Part of a small language model's weights.
Size: width 160, MLP 448 SwiGLU, vocabulary 512, 5.42M parameters.
Architecture: rotary positions, no biases in attention or MLP.
Each number is 128 + 24 x the weight over the matrix's rms, rounded and kept within 0 to 255. Layers, rows and columns count from 0. Numbers have three digits each.

# gate: layer 14 MLP gate, 448x160, rms 0.136, rows 297-325, columns 0-159
# up: layer 14 MLP up, 448x160, rms 0.134, rows 297-324, columns 0-159
# down: layer 14 MLP down (transposed), 448x160, rms 0.131, rows 297-324, columns 0-159
gate297:135105138118085159189112115129130112121099120091151163112058141139129163091124143152128134132131137150180104138130144097127153112120079139124115116120091162135109097096106108127146106146153127148088134097112151110131126135139102077089121143146097139142096103124153132098079145131151131126134129124107183140113137099151169099143131169087101169143144096115132156100169136115129154085170164180118104180123124139091145096146129130170127113143131116102113125138122186153143119161113159
up297:115143111172113123185101124093130168104085156149110158128179130169112166107128096141154116139106117151151152145111157146097159138103162180150105147140122135136144104144127139148133109117132141147120099149136103093101120139137048105158177122123093130119127080136153122127089144118108133127111131135120130126117133134147171132152127120145115118125106133128098123124117145112162163106146160123108152173176106106120193158119177128125112158103128135104087092099088150139108124133096075
down297:122153103159158121156180112112144171146142143126109168098151115119115147139130142132094145127097091108122140112123163113129105169071163134141080147140139133145171131147089127160088104101123141103138120160154103093147118114118117164101170119094127093151108148117076086089126151131168106155162140153115162105127171135156136198127165145137144159154111165134117117149106131163169112126116132109080120090183140156139130109103153130126121169165130147118137109112180104137076104083146099
gate298:115101155138096153135156150135163135126150135154141117120123112161130174139114174094176138143120141135139067134104126146147164086149153138146094150097119123109144156137109147157097165147124145157171158133146146084094111139116126094094112152130117129130125142096177118091116156140139125133151102114135161100146093113174104150116116129140112123129142143125116147119090121130117132131074151103172180155102118125126103144160149171116120096150129089177130135107095167108181134118117161
up298:125133107113146155134130107117114160165155152159109123157181129136104121183094125124125101118142136162168138127118125126142130113136118104157132125138104122137080160068110126126134140199159086130153125105094160102123129133128098151107110143138154138123148112157086161152157173116113131156133153146140126100118100126107121148145131115097137147094113156115069102122105123089119171132162130135106083140115137159141144113124126121108170125122117101124101170107129120147123142086089112
down298:121147122124135099100111156172122109145139144097094109125155142109100137110144110152131110158087133138090144166146169135167162124122121166152106116154128158136151125151092096142129124131109160150133169133157168135115119150120119137112134132125137119122142136126105155071147128104108143134144137138085097141119064100097187143102132157158139118144141133154151100167138100147126158157116128147122143108148152136090129103084087135185138127124100146081141103111158096125104140167119101
gate299:149117132155129129119161106132127150158122087128104162125160138120141184128151145127141103170109137147149154102108112120134164149139096146118117132137115088133116121125109136130154132087124131147136148117115177155156114108160063160100125148221136129115147125154099133100135132115112092091123145179086143111138152116119117128124114139162110090135112108081164135136130166138092108117122120118102132166115139088127143139127085130141130118106134131115123204138147154131129127124156162
up299:156142115111133124153118082131107128137116138077118115107110171161133141168090119119108136106124114140123124114165120113099154155114119154127057132100115122146150184122130169084139098120125144122086119142144151136105152137139091184132109099129106139124150127097143111134115132142123128142119140144121150114111120159087084120173103085113150086136088127131144114138132166150134153126153115143114116117126137134137146118124131150147153122094115122168116134132171161148132138139094094
down299:117156148101159126139133110164122135145147120127144133109131085143097129139124161118124163111100093084119141117192131097107147127083108152110142126084102125183103079145086138134122144111088115164097132119116131138130133137152118124109132091118124118116134148111116181185148127131087115139119144147117109110140102118139096107110127114118149118171121165106085129167143146124126139110114159157128127084161104107121130115108157090108108146129072130159114122101121120109108088120146134
gate300:154077103117155130093134139143092139103094114144106105126154088121142103159117110161151119142127084145140126122140124135142150122143122152158105111115106124118095090121146138130161134120141093091101141121156119109132129097125141138105108146108175126114124105106185100117127122102142170144095128109073151083143161152147115107125091144147128169121131128114118129121115128082159124114144121104103119126133096138085124128138151139147152117178130128110122135146134126130094140114068142
up300:065129104176108137113146161111132105111150126139116140076126111124147094115146127125123126122152145119131116094107148132113131093100139141091127139139119122134119115136149126125140133076108093130109164119133126176139148153096161138101133130126086152144077142125140156109113109100133155107179104113150089108173135134125096164165124139136163135136087110166127158105108140116135123107114161122128132151119160152135102116146148116140118152107133119106109170082133125153133142133173156
down300:168153119124162127098137119142137113124089136103166114114106122138133131136128141141136117119100151141110114147104122121156131114144131150143143136123141102092142160101138120144124113142098168125133138126130201070113093125098129125130125125148162088127126128162115136095156112135141125121120147175145108110117107135107101144100167100102119128156114121134119085107149108144106148121137087161141177147100124122131120113107094138162117145129133125165154135162068119124108139123139107
gate301:160098150140111138113120154103114133127135083116087123121107139089087122118128132113129081136131120157106114155147097142128162138115176095123169137125129174120082131139129140115126146106127117132161148138109125143136114111128101140126107116175119122144121136107146111102127119085150126105130115147144148131142106121160161116111174131104134130156097092172097121091121131098129120153131149122154104153136145140136148105137140150136114134130161089151150140095118112112114162068092191
up301:127124095123103145126110095115133108143114170125160119123141172128109115134175112096137132120158067166107125109163178142106187133137124115115154132157133124118134190139084148146143155167145110111143100104128121104116129118075125117118102144138123139119148115075154130128127107167087108105113125141106143133103138114101088145133105103133165112119133141116121127093106101128135139145134137136104151125129141108168110115130114157132108092119145101116107182100113170128117111121129104
down301:099130086105120140117175131134109140124136100132153121155137135109117105086127122112122121135091168106088133142088123146163142137121153133139122095101170138124137109123148144134112116162134110113118106150116119091145130123150130143117101079117129118138122161086146162106162063107142162148139096122101097164094131125113130158120079109146174154096149155155110120098131157103138139143103100130149136110125136145103136148091123127090140149121113112068148114127146128123115069130139128
gate302:141118161120143148138143102165150152182092125122129140155107147145159149108180102101129160150103150144180119126118137087131117099129123135151085151139084116109133122193111174129144123104108145139083112073185130096139115159131137068141148125141142150111119109146059113131143176152116132153115142091115144110125156101135097091115138138146138137148112146128087153136118166122134146149115138122149103154143145135095126135143116076134128114160115146147142167128152126151156113123174133
up302:157156130122140132117137109159117158137153132127128135120100142147114118179088159177141095145111122114098092112089143146137102103121110176113136121123124109125146127127109130115158124171140135144149116123146096098116127171149108128132151129115156101161145171133127157133129158150111098179132150140126132110146129152140142172135142115140152113158138137106129155127187157161097102175112102150127094151134161203085144158154140136130121122134134129098124124109128166140160120119109150
down302:144167141124136077086100145103109131122138127153136124137130121091138138151141155107079143141130135125153148086110136091183167112132144085112154106101124101106181135134113070138128145117153108148144135093112143136110146120131109119114114137129120136105127136120152121130147164117090120143161133114127092160154116141147147120116128092149149125114137127136154159145108057118140121118093142124115171088116105111165115116150135143115107131136114121143144124066149147085083150130075103
gate303:140125142113127086130142140073111142128137175108078131162083123153129141120156162131124124141137130135103102113128135106113121094161106149127124173144130132084116154122117156127130157174114103136071127127111171112134159140088111104125144085153136168197122115112124134115152121141178168127118115154070117082099139134116115116100096111087092113126128130127111152149123134166150150138160136143151116135121126161127097161130158138132156142071151118115096094161150100149107110112146135
up303:158127142120149162142126130068153113149128145084065157110110084112102102101105120124111113150108131137125119137156091153128097174139130115114187133142139178190095147097105100107121068131153135097132136132090108149107110143136125092114116127103085134161143156101129057131132159167148100092114132107121133128085095119108152113158142092167104117109079160118111114117145112070119151102150162121134134118118126096127145123144128088131098128099119119099116164111132158120171140115100106
down303:121137131145116096142127114100118138157122156118141118128096137176123114148107152071165115123136087140137125131144133165122105079090167100150140091161104147096148116159130118102118194102182145149145141148148137132129110123119158139100160129120149114138163163142097078108135179102122133108121171127092158128148130106162116131155140104132170127099113120141124158138117100183108116152065096150116095100114135162100141132098180147061129152156132132159131081151121148120120135122146145
gate304:120145124148121130186120127106144152110115168149098152150145144098136103147141102121098142104144151107115134180133144177166088131158110105142098110124130112074153126121127104166118127136139137118119114120115133153110157120126086158120152121134128099105097088097166144078093131138128147124112116146148124108096166110165113136122147152139132118091146117150164115132166138133108124146127113173152155118110137140056135141110097157154149128145155080157148159125103155166122126122098136
up304:096175082126113110122089120131118119140121148149137121139133144137129119164151127093105138180113123066120122103174131129143168134105109083109110130129117101179074135159140119110116100131143098122104152084155116127144122137133122099168152112123119136139129128125110144179174117082152173121129132121110101122129110123082122134081099101104091146122194132100083108085152087170051105149136132153112117081149137179155136128144128145108084146120150122155111135164136125149108113119105121
down304:135171170157175068105150095135111151150122123143132149136114146092129137130128133160072136151157144148148148128102135078146146143174141154099151122138148104122149102129160103150127127104117126183152165124101086114142121152117126138088150104157135096111155127122090143082129158117131126138094106098164101172076117145139101136133121157140139109135141097132197130147096134117117160150149112115106124163138134107105074113137131116160052124157098137129135133111120164095108100162167138
gate305:146094155101145124097108127111141163151135136142122171139131147123124148136141139135148140138129113123139108154112059101117121125121108156108141136118139123144080122134143116104146105133134137133147157131104152117163106132103161102118150100119153148127111166173137113128132160118115096172140180114127112199139110142135142106144154104119126173101139133119090138073132164066128151117130148096143126128155143136093136119185147159155114096111113166130128088107111134137158114152145166
up305:117106156152112131134146084155108141162103115152118187125137136075151148111133099109143151111100144157172131136098137123138113153093145147101129156184138150152093099126084112149128150087118160107122151110137140136122149109126031136117142130128138108123112120105116153119142155129084170134154131092135086140127111150131153123104090132148126165146122121120134124134119169118124137145106152091111130112084146173117112071129133113155136134123127133133088141158134163152116145121133097
down305:126116104097151144116118152123123132125092079159156138107114119137110123128124103087137092116113110147141110111076150147100120140113116136147140126144157130139143103142089095131139093161088160145117141182142130088138145151086147154111130148119141138124094175103177109099153118135126080135138118108131062118130121132122139139158169147152139151120089113143140166115147158096156118175138146137139119089144173098138099157159112164141116087084134126121105138110123143141153151148106131
gate306:157080116163128119115162118137159115148102121112079158138157075080133090122094146125133140116113108124144110126098150158204177163088135144151135190145137147119134132148122116154143124138111161097144156120151122133164126098118103057160123104129155124145087088088103140093127131128109140162099135149139119170111134099125145096133153145110132100178126094144159146165113146141153120151099119133119145168149162158139097145123093136126149157180137140123136131140127115163127119139129148
up306:147109130138133155124121119169126124139135158134136092149155130147113157136155101108100149123170138099113092119141139186105136165113098144147123113135135155103111108144139094120183164165125092123150113104148151177114117166152119146153142120078125099124100153133107153110125097067159108141161137132168118127117161155147166134128138115164132144153117106131104139114134117137131155116111094143124111156137138157084114112098117162105165110154129145096108069133122158140169150130162107
down306:120150171152085111089168105104162114169125148120113137117132114144185127132170111122106097126146108125150124147117111141092092105143148115150132190088138119135150123111135118130117139111122160160183181127127148103133141129134129153101172142102128111112151142119135132150167129143165109113129116108141115135114143131097110104169105132130102126089160158134081106106167129152127103161093112098131120158133114151136149085099132113095136148114151139057148130116146108116111145123124145
gate307:136103159137092141096130112118125114143099095113128119113119159158108112110145110125093128147118137097106080097148132109133116126169085170094100124103096155099107123123135117102151179160108148109118112089157145117125131138112101175137116137141167146105141154146129098098151135125116050118159137106093144101142140130143130139115155134146116126121129104146129138144081148145125126103145104122062129149114164170090121100135145113113148148102126092104109146109150107153081177127132122
up307:115126114118104132120131137107090118128121125121158087154141165120121115121112146161167105143103130119166152094106156107115161162134107156103108149112166152128123122138138148112104133112125119095139157140137132169174126116143140117141133133150120134113146125121141100119116132143104091112118137134116113117119129113128132118107147107093106125134195117131150137118138124112138150143105158140174164147114158100191161115096078137068157087106139162145156082127143099112118099108091124
down307:111168142137109140136112136140142129152118142132121177123100107150141156175132110149113171119148116127107069131152114149110148146118112112135156108089101122138162115124140096134130158126165147114119154142135153094122162100117134133160124125127125144135120091072158102132135113164143161078135138143138125146139112136147124136139139143100140145123127138130106106160118179158117122084142108120144114110113142146108126156146157095172153069172107101116171141106155107138125133101116102
gate308:145125161107085113121170120132106148102103086126141086142098137149113130089148164106133138133147151118125123140139151110091115121169104158122114142124121154095123108141183100109142145128102128103124099114096169078128120152146087122105127155151142149125080096160130111111110080115151125120107159126118137140083149139118150129107155147169167140131156100140135142150118147150157144124149153110128153170146129114130112144118097149127103140158135148112183121094124147135131097152177123
up308:126132099103134154168102148143135156104126145174155114141140119109131133087111126118091135119103132111105114167118158082091103109124113095154128118093146190131139151105129124113124125146128116145115104126150172146106139127151117165143144155113131079102084159127159145146089146121133135134119133198136136102153167143161128122161153146157112126131115142119168194140172130130151194140105104127137150147135112124127139145164072161149122118126106110133089118143091156132175116135143116
down308:097085080135159101155117097141148143108056139062148127154144120128132121164140166122126108130134078173122143113141174133128091174137133147135109086122147111130152154100112118115127200149134134092145136143154157150099119089104123092133159100120125137144129108162118111144144113114122155138159146126116137135160131141130136170130081090156137144138141152105172139132104117128106100141103123142150121156094150147115147130103113147141145141132100148141140131147135124146116063134125150
gate309:137095091147135142133140112112130060088128146120145131192118134133129149100108139135138142143119096165104094090159059142139099150186135103092124118118132161083110120131122119129195159117117126153122131128144126154111138109085110126141110162167153152072110124137137086109104127105143110099115111099141140143109207134146137124084162130118094103124141100115110097120136182170148140102106117150109108154097108141127134173145145138150097120123134108132108133121099136144138179119090130
up309:108134114145142118152171117153106106136161103137146162160133129136115126105100132131134079126091158123102104125051090110182132090138111089131121118143145135111104106109142181126138095077144119127112136091131098078134153157104149127117100137121138138116156165122126152135135120128114131119152076167134090153105175139130099148094181099144075143137124122113137162125125166120139152130101128128142138093120142114141145156109131076148136122124158099092100146097120135160093122155137119
down309:130138103109117111145141127124152149085114170141135120097106113095135158158160119136127108134090122129139162113137120118116137114118167152166119111113108140141124167086159127099107112123102223095136101103085166161128127158123161118130141155139147096153142158170179117183127122130118149108106136139119101167141123169147127116115152120122150120135106164105146109112113150137132092107095068132149114120153133130138086104096152135097125161123097141077140200142149120130120137130124126
gate310:109109123103140123151136132124141118168141130115122123167126146140144124120125166124135131100093172097114131115115118146135126096147131126135131145086080136130105135157144098130123092125155173094128137109150134142099148133114130155090106099154142127154108131102083085119123106103146128131149128145108136102075134144144127119154135095064129141095083114111094146100151163116109131142091139141147132124134145108148124135104106104147159107137152114131129128111057145153121124166123149
up310:093152097087104147136141151195117110125119135127178119117109098175114094158170146144127118122134110069131098168154109155133126099100113128119157120093107139130142143127108066127126125113106123151127120121128161151147114119127156146141143139140072145120071171160133080155149097155163126151142146112120131117141139121130140127117105143106136149137117136100152104143110143124150082148094153193132125117087152116181129149152094103095172136088123132134129141149082138122125110139154122
down310:072127126118104143112131122119115121112090152096120150146130120155095088143137147123120139080123109121146126124122120123153133182094161142113134102137104128170125083074093134143099110151095116132134079140109108140150137073131131128108155123151117140127117119098151081117133047141115164103093124118152158142119118125160112120119095116209175084135160147122145128112154100131113120167132151163139111123138141142145139116157089132142179118106088130140104082143141112158122097105105125
gate311:146092154113091103118122117164096118108152129103153095150064068110126147119133112169128130105167095173132128145154090144098109117109137104156138154087164142120083088127114135093153096140128148129105154167088124155167109168145126101058091138133069125123136148143122091092135098129124130112087102105125137113125163120157125108147130137135160114133158102139122132133152131158115123111116139133124136174171132145092110172165098116156122094139143126144149100159112136126140139111132180
up311:118109111153094103150115130154160122134124128108123130101097136132117161166116115110149154156139138146139090132197149147090106121127114109146125137104138100082124114122102063115088135148097105145135122116139174184102113139131134120145138123116098125130097156113081136122162150146154191112168137143145101151093139110136121137100115131099123133141092141122123103160123088147135092126117091181103090144106123115134080142122158088159133160134092138136157158125149099133175139143131170
down311:184173142139141121122142115187135115139097134125103095103113094075126122120136118143151134098125131135114122113148159175186134138104138160149126090093150121140158141146159087138127145077126165108142125126083138110119110134105142108117180147110090147184127125091162133136151135116167141127112156122106126115152153083193131144163083146130122149107141130158125121129142121153137133143171127146182106145140156135140158104093147127109103109153122141150161125138121145052122104141134128
gate312:152113113182113130126131147126118138161083159136099122116099149139138106104079117091117135148087172158123144129148145100181119135149142125115151144173134171075130158110163125146149121099089111104108142142121161134120137126180086086115087127124119151142129110116121149083124120085164184158119100107124148151142135076127096112157143109081128130104121086144164142109109189132126162107080131106127136166132145132171125118105193121148143134106121086123124108120118126115116110157125145
up312:085153149112090112123108144111134085117105115129157113124150100062186098141153087142079109090075113129165114132152115130120137108120151098175154122096153132141127120107116143097145101133151166133125100170149129100129123128177121119104176107136110128105127133110141129128154142101156132132144088119121134138187116122133114111143202138120133141107155116160132110129146143101162142116155137182140165100116098120093073140137098131097121098117181158120146110109179112137110098145133106
down312:101102123140167130174091145156146138142173122102112122102137090119108115125139133147133193113201147137132134124113113122134144114109096109109130124164075116152154081089087143075138124118133155152113107107106108126166118131140116112174093125122132145137163108095161192152086142138095127139112164118157148097138102178141117064107146098161150150114142128144123176110124112124110105134132133147152105114097145121155103154139110143063123120083122099142108148129122154157141082183121132
gate313:097106128098143140140146146119150105174138165127109088131142132085134143103086118094116129129144173156133114117168138071102115149182131132113125154107130114138072132109137116108100128142119141117109119124091166127146126148097129116072143100112086151117120121175131118123098107130116118094137132138135114107134135106107150109110139097134138146152135154166124155129104137097113087143150163142129135132106159156073085100099131134101122124111136117105099078154114106164142171123114136
up313:114129100126148143141166119091131119137146114145094071112105182182126170103094114151144095111103158145152104114161153111128125142157164157100113126159131110150120096135133129078095100131098110128132145120170148149088148130141075176123094094149129129170124098114151129113102154155079139097104114117088146099101109145134169098147184158113142110076131141133130118101134122136120148094140132092115115143122150141139095120102168106143123147133149099151135156121101125126126108135140127
down313:132103091144169149085111120140109107120172155104150156092111116121119150134113119121125125168150110139174189086153134126099149153103169114184120125082116136113118119105097142140136111094150161121103133146116159122139114169109130145115147163128126172165098136153140139141176104150145132127098130127145121166176136115090119142111113138142147130106115124115120149136118130128095096148133162161121156095083150141144165140114097165132064090108140108116120130106127117099111147122089104
gate314:126095117102108101139119133170178119145112139106096173164135165098149142099116108160173140099117164139130074143131084120147133142129132153162140128136154098109138126114124167146142105142137157097150117112092138085128124111149126119102158081148154105125139150122164102126137098106146150118107118146181117105107139145146134139134132064116158112110137146125135148131189143110083139113153117160089102109140147147091069129159165107173100103120121119125125128135099134149127120124135110
up314:156118078169138106100131160123137167081092136162124128116152140114120161108106126095161113120112088111117094154118112104158107133098118154134115134065124142168165132121100156103144141131177094141151103112139095130119123168146133142158132133126154106143139113161113107145133156114163120182097149155151112130131141159117120127101134131154095120113159172137061118082113164156143100128138140146133128135165165109120094162137110112191136107138142156134102141151131115153102126186104157
down314:070108127120107077128127113147145184102136146132161101078115131116054148112107133103082153141118095122124104121103172145082176127115141145106146135112136115103109118127128082133160189115121136115112117137124124169106153154131153143147184144144187142111149145120157082137123107136136146106101124128180156124125084134147174094132109153118140134107152101107099141132145135100149134144135144125134137165113184126129158119109125120108131195129104104142098115086141084119110147129106142
gate315:141096129121136151158124103082149139119139143155146176149109105120161161139102118116203092145127131129141086096131127117126170161128131138149110087178116147132122153123143091123140112185119114154168113123130136147132130123104117134109106105142152133108132143114144132099096114140130143120158089094143142150125164087123147161123115151114135110102071109138108123187113155156108124112138120128147097107149168127114147166113097167162101119137139121133147131157088135158140118103140158
up315:127126149108144143135089097097123122107101110071142083133098110112088136122145131081146142191151116105086178109147114109114131131093170150146149122142146140098103150135157117123151145111123135085160068118115115135171116073166129160135149102127094151143118101120114116128156121120137143098134110091129092174153128150095135136119138118104167170190104119119128140129092136149134134094127162131127184120105124158132114161121108142130089164110107099095136152118124151176166112109155106
down315:146107122160142133091132123135137143147164125112116091168095144150124135126142141130117157124162087165129171132102137141134150140125126178160108116125134146137122108148080138117137122089111137113119127146148118120076147094175118120140116119077127119091117109077136138147158156127089145069122116110156122133105088101132123111126085122121126142207123133098137167110147123098116105108083083110144155102146135136133132107078119112071136138152150171124143113146142183103154151099108159
gate316:135130126085119139092113124147101130138104127120138113115133108127165160158124121131153147132105138119117077123149106113146114144112114126137144087091137111155129093118134145116188170150169094127096124111150132155129117109101106142102095108145093141085146151129139168115120103128120128102138099114110096080157155126158145154136130097119088126182174106118129165096090146170117128102119087162103133134148169198106157125105099151132139115117121110161176137112126133155130127149101149
up316:139109158130104166118082085125127131094110144139116140157121066081106077166144130119093111122144070165130133156154103130146168129097135145119106127159130133131121144143164115104138153159141124094091133115130114139137101103145155122152139107141184165142084145126124104129179146167090171164099102104090131192141141122096114153137139118128124128110102138142118092116152133093159155080130145081135131139113125153118102091137177161143123142151089156117134107114130119090112132136130102
down316:077113127140087102077104135113128149112105090143129122126081147083125142160145087118137111115135092098127106154182119102147126067130135144151124088122110124153160104151093095143143130088134109126078110126131122106103105125120150119101118165119137154122078131169144101112090147098126142095122125109142171106156115124122128123097137082117151163080133134101131136144124165196147173162124102127117099104109151147104119138079162149098114101123146143118138141113125090111125101137138139
gate317:086107130123109120120101129155135127123098110108145144142112125134149168111179145114146131144139120173111124092155111136196160116160114131094122105153108111158132140150098108125134143146112137144114115156168130142165139117146160102131132113213166153149098132138134156121127126145105128126111158124119130153131143111091109110120114143073130118157135128134116124096132118145089125129113145153137126163104151121146099142167124129133176150157134145140161177133121130095127138160136168
up317:163101139136127092107121109081113094106147133097141113157131141132106093128139169104121094146150091154171106138130100135190113155123092143168114163099112087147141125125127155157105108130113141144145123109109158129103131111142155085138136154166106121113114111089147109123128124155119130110121147133078147191115172156150104156104112111148170128114139117088126107091092139127124121124095138103139110164155134111123105115147147116106101130124158139158164133158125117096117118165110136
down317:122081160134129120123122110162133120136107135113115101124154159133125187131120153132146085111162159123117140115123105134143120120101125113165138152127097123147115166167119147149120186133135136142117112133132118150140129162144112107084098121140140231114168126116160126143166140122156134115146120124161135090103130126185126117112081137113141131143105092123132124109127098162120144153113147120096118111092135113111135136142130156169142109184143124137113147113084109116115121169094146
gate318:153122111152121151121097114069125099144130135180153109125125122126187130138114147106102132118136103140133122164126102149113157111157131114117130106097096146121136121116103138122126145099131157146167134136150101130126131135173129128131141131150154146159164144101165097145114142136158079145141126121156154133110117108135100131143132115135076112177113154133154134147112114133122132108143115152144178133139129110120143112126123132095134093082082123138161129099138112105136156147114152
up318:116130129145113121132123113125117152096126092105130118107178103129129130123126138114140155109110113130147118101133149126105109118105100141132133123113138068150150127112139130113119130131107129128135129124117149125128096185108146127152147179077099110104143122108107132135102080095104114134139166114155122166136142157112122093119121178165129119142121125101143133107152135118154105135125139109151112112110134080147086158079142174096118113147122137114110109136150129111076099146142086
down318:138138132088138161133143131153119135100108155149117146173091163114097141130124119132098167142092110119116167128112098133159157139139162126113147131126174124083089151155120137125151103144132143123129137127105123115124172115091139141131109083132118166131113118129133117186123126112126138119131079159120088120097146115127149138136122098112098129125131188149120137134136157098099133108107158121124107131124149142100104104130142118159158120121135107145141163133135140117130151108110108
gate319:093122107114105163131122134145181167138118137106106119113083135084118113144164122103143155120120153124113131126128150133114096105139130103113140081145167114108145114119140140092156131187100138120138116113126095166138143149098132150152129149156116101153124131151104125132110156113159144109130129137143110137100134148115158160125157085160112135149139136146114131063178134108106166130080122102167191124094110155102125165141096133147147092100141111152119158175121150146165113170130127
up319:121133090145112140134121162082140080146116121134161115146127147121125108156117108148149089115152105146134152162158118159191154128092093147119180146073124144146138137140133146127091109140152131109135124134132095133110107120127154124123137078122155126182095114153137159131148141137166192150144109109177110108113111112143111130133101103115145117116149132089079103143141127120161154131130135152104119131133141108120112129118171151134077183125129110145136065129085131076096091173129113
down319:088123169133094145138160114119179087121160128156101101091075110138085147142154089183088168097106117147154087092157139118117109120137132128138122135139097095121127113135080090156146101120136146117134157092155141119145125161126128130103138148116129114083102159088133107137117161142157165102108145143124107148124108145163068137170071129120106110129102152137136157098140140141066124130139144142127143078149115132102171120136156110084150138148082107101143151143112127132151123166126147
gate320:144092117155100138124139089105138115175154123148133195118126104121144173115107120084126137123142144124165085148135148122134162152180104159110141118109167135127075129155116097097133158137106087150136138093111128145109123102128156094130074151123124108094091156093130136124100142107140135109133136121155140118129121128113111139135137081101151166125104123099144135142075135134140122123107082165084114155122086165118123146164141136110137121154136166093129168127106157130089174135102156
up320:115162117097141076131111129148126109105103145172151111112100172156143150118126114157124118117171121169077124091115103085104108136108116126153142116174168148129124180144083096107174150136100150129127123140109128136153124101121118117149140088123138110131168147130119160133122102108146134159131089157137126124106130144128124098129088128109146108136176132101096097143155135117159115111116154133126083124140137060136150151101139143100159121087102118148110065176136113121109098159126100
down320:134129141145165125139124139114109125087120100112128107131160168152157076110148161115133102126151122165152127142149128145165121114097152145105140156099150107124116094154129144114147129109135089126114139168168136120144149129130113117145148123096170147136135080086126121023123137122111134076119155129148116130108136113136165144137142158120146174085103126088125136147129091134136165154135109098145080122124144102111131152091160125134109102134142115111118141126102133136138167091131162
gate321:163108167091112154119131108125166139094121068119117137095082155134129088095125094120147135123121163148140108100140121158095127112097122105096096110116117158095116137139104178124104128114154112093175155122142147139135137122141132110121142121149127069133116116092144160107119126138113117099146145098130125115165121130137163145087128122123152118105136085154095123101123104145127118104118130116130128133083161117151121134140097157121129084128132142186125097084119161166156112139118150
up321:136107132115124128146109203125130127129118157103160156166128113095042159069161103160080108122151099142107150157133133128103116123126098098126115167099134139131112139131138138139109129112161120096083102117103130133147120122117146141135107133131128161156147116149112119109151126098125136116113110136087144104145112098131139167108166136100128136101156119089137138165141103149105097118082130134095117104110148120107126127161087133131152124149125148078152111128130096107101135142124159
down321:101121167140116117156141127120171131115137103132121162141117092110130170110145107156111139083131100068132106102113125132150105201151118138119113119135154107123089113102120130104140128062108083126123135116118169133133130103116114124101187162129121144115115148127121144162141126131149121117154132117111124135110138134147093135097169104128155130144075159091127094114100139184094143104085144182133135123116145087107146128146118160085137097129157128126122123123168137162078132087105139
gate322:103113124149121114104174133113127122132106088102107139168118145073153130075092134098144105124122165134116124117129168101138117133143166148137118108137142126107143096161089117143149134160152116107103141131148115169101157104115097096122139122129173111144127121098113141099143114111138184136110115091155097108125153146107116095104169091138109112143126133124114170077078114126151158129150122141088170115140101150144130113168151128154147161130136109154137120141126148167088154175164115
up322:134118110140078135138131112156117142113172098120162121099131102108085092150117101140093156157127114123140156101162131169108127134118141133104097123140113135122140118126094113111108079055113111107194160130079167135157111118139139140141136108101095126101153129091146126136123152141144104142143129083115131109112104133128119111151148158124147148139149116147146082101140180143169142093090132130152132109132158119148159131155075101131129094087101117139118144083164138142129131118117163
down322:145138153134142125134131101151137119118137104146159154130135163091112115101134137107143119104151120139098107071143078135100098129120135154131135172115104115106166124130137144141080164125135157170113097176137102134131096151098087095075117156143094116134149154139172116105107103117093104121101163154134120157133157141136160113088127106151165132129125115140141131105124156121116133071113137110107151127089135107151160135120129155078106145111124122119112133107088098129134167117145166
gate323:154106140115106091089108133127126133130129095110124116110151100120122130173115098119123123116102138131140086158142087141110127119140135118164156111096127168117107148157119154107144174134179120173132137139132134123153130114163122109110160138125136094160151165134093202112129122125120168162121112140176150167141135146145147124102138137118120115114147127090106171111114143115118125132120144136119149161168111126122105102148126163124101101148145163131109124128112134099140123141130101
up323:141111123105133166158136136119134094127121137154134159177172155183118145095135143171137118106132161123146130113125132133123077114167124122092155090132107101113150120118111068145167145120130095113124116100139139167106138166133108146090145064134122158169113115132132091098145100111160116126155122111099120135150122124137179155134129117136099220173123036113136155146128147156157155138125155156147138133153120123099124145125115117130115145121119108102132122131108113136125142125147102
down323:145066125128117135143103128144097130125124134120112126138131049163188123150082156135142094130084138142154098147163104147127091077125125108108136101128071140137123136148159109109139137123132136137114171163135127149142134124142148125144111125118108117100106104111110126080131100147149133123131121077144083149116146134171152136154135139109054146162143133123112115099130142116168151119106116115135111133120140133099091139132130101142127135132123092121099111156102105119138096170142133
gate324:155136131115119118147092108121103134147106139079132149101097128124107146155139113098146162114137128150134108104140121124141138084186121092106122145096132092126128127113166120111189159154119145108052104118138142135144066090127098154116126095141094108125151137137117123128098133106146139127141089140156104110135117111163110114142150142105139136096148149145106149086125151148139125080138103153136130146075147122118060136156110128136136125150164106124148165123072146141134123104146078
up324:127089157117147145147156127122135107157078140132145093138114143152124178119104117105093099139127096096108133145100128098159179147156149134153155179116133139096097158121147156149131121123145119120129105124143167137152147138147184127120135111125171157104103116155133124112129110116131102140121138163069178067107106139123120077078115096113151088178079098092112121162127115151165075134143134136098121112155149098132132108144135117144136120124151149122161122092147128160151173138109170
down324:131094149128143127137130139161156128115118092148128175125123156189139155123128109105132191140096143134106141135129129112157154105157108093114130153132064144167101142102128139169179128105077154124131085153102143155119092113109154136159122171104088135130103105118116184079106100145118148113138145125060133166129135107160156121140115146146174136124150150135091131124118155133111132156127125103151117099113096148108085122168135126140127135123128125153109147157127163165128161115141103
gate325:153090129120141176133152175148139095157086137124140124079156132105133147139123147111143134101093199116112064203110144117156141100153134153161124124157117175142086139128110137131097136116124152109152141134133164116136133146151075124122110145188121136101116138067098135089122132143121124157204085141142135108112105120179140081119139096116107135137119151134092129129111112112134149130118142065096166133121151156141116147107127131137155100173134144112138132165103134133120150151153112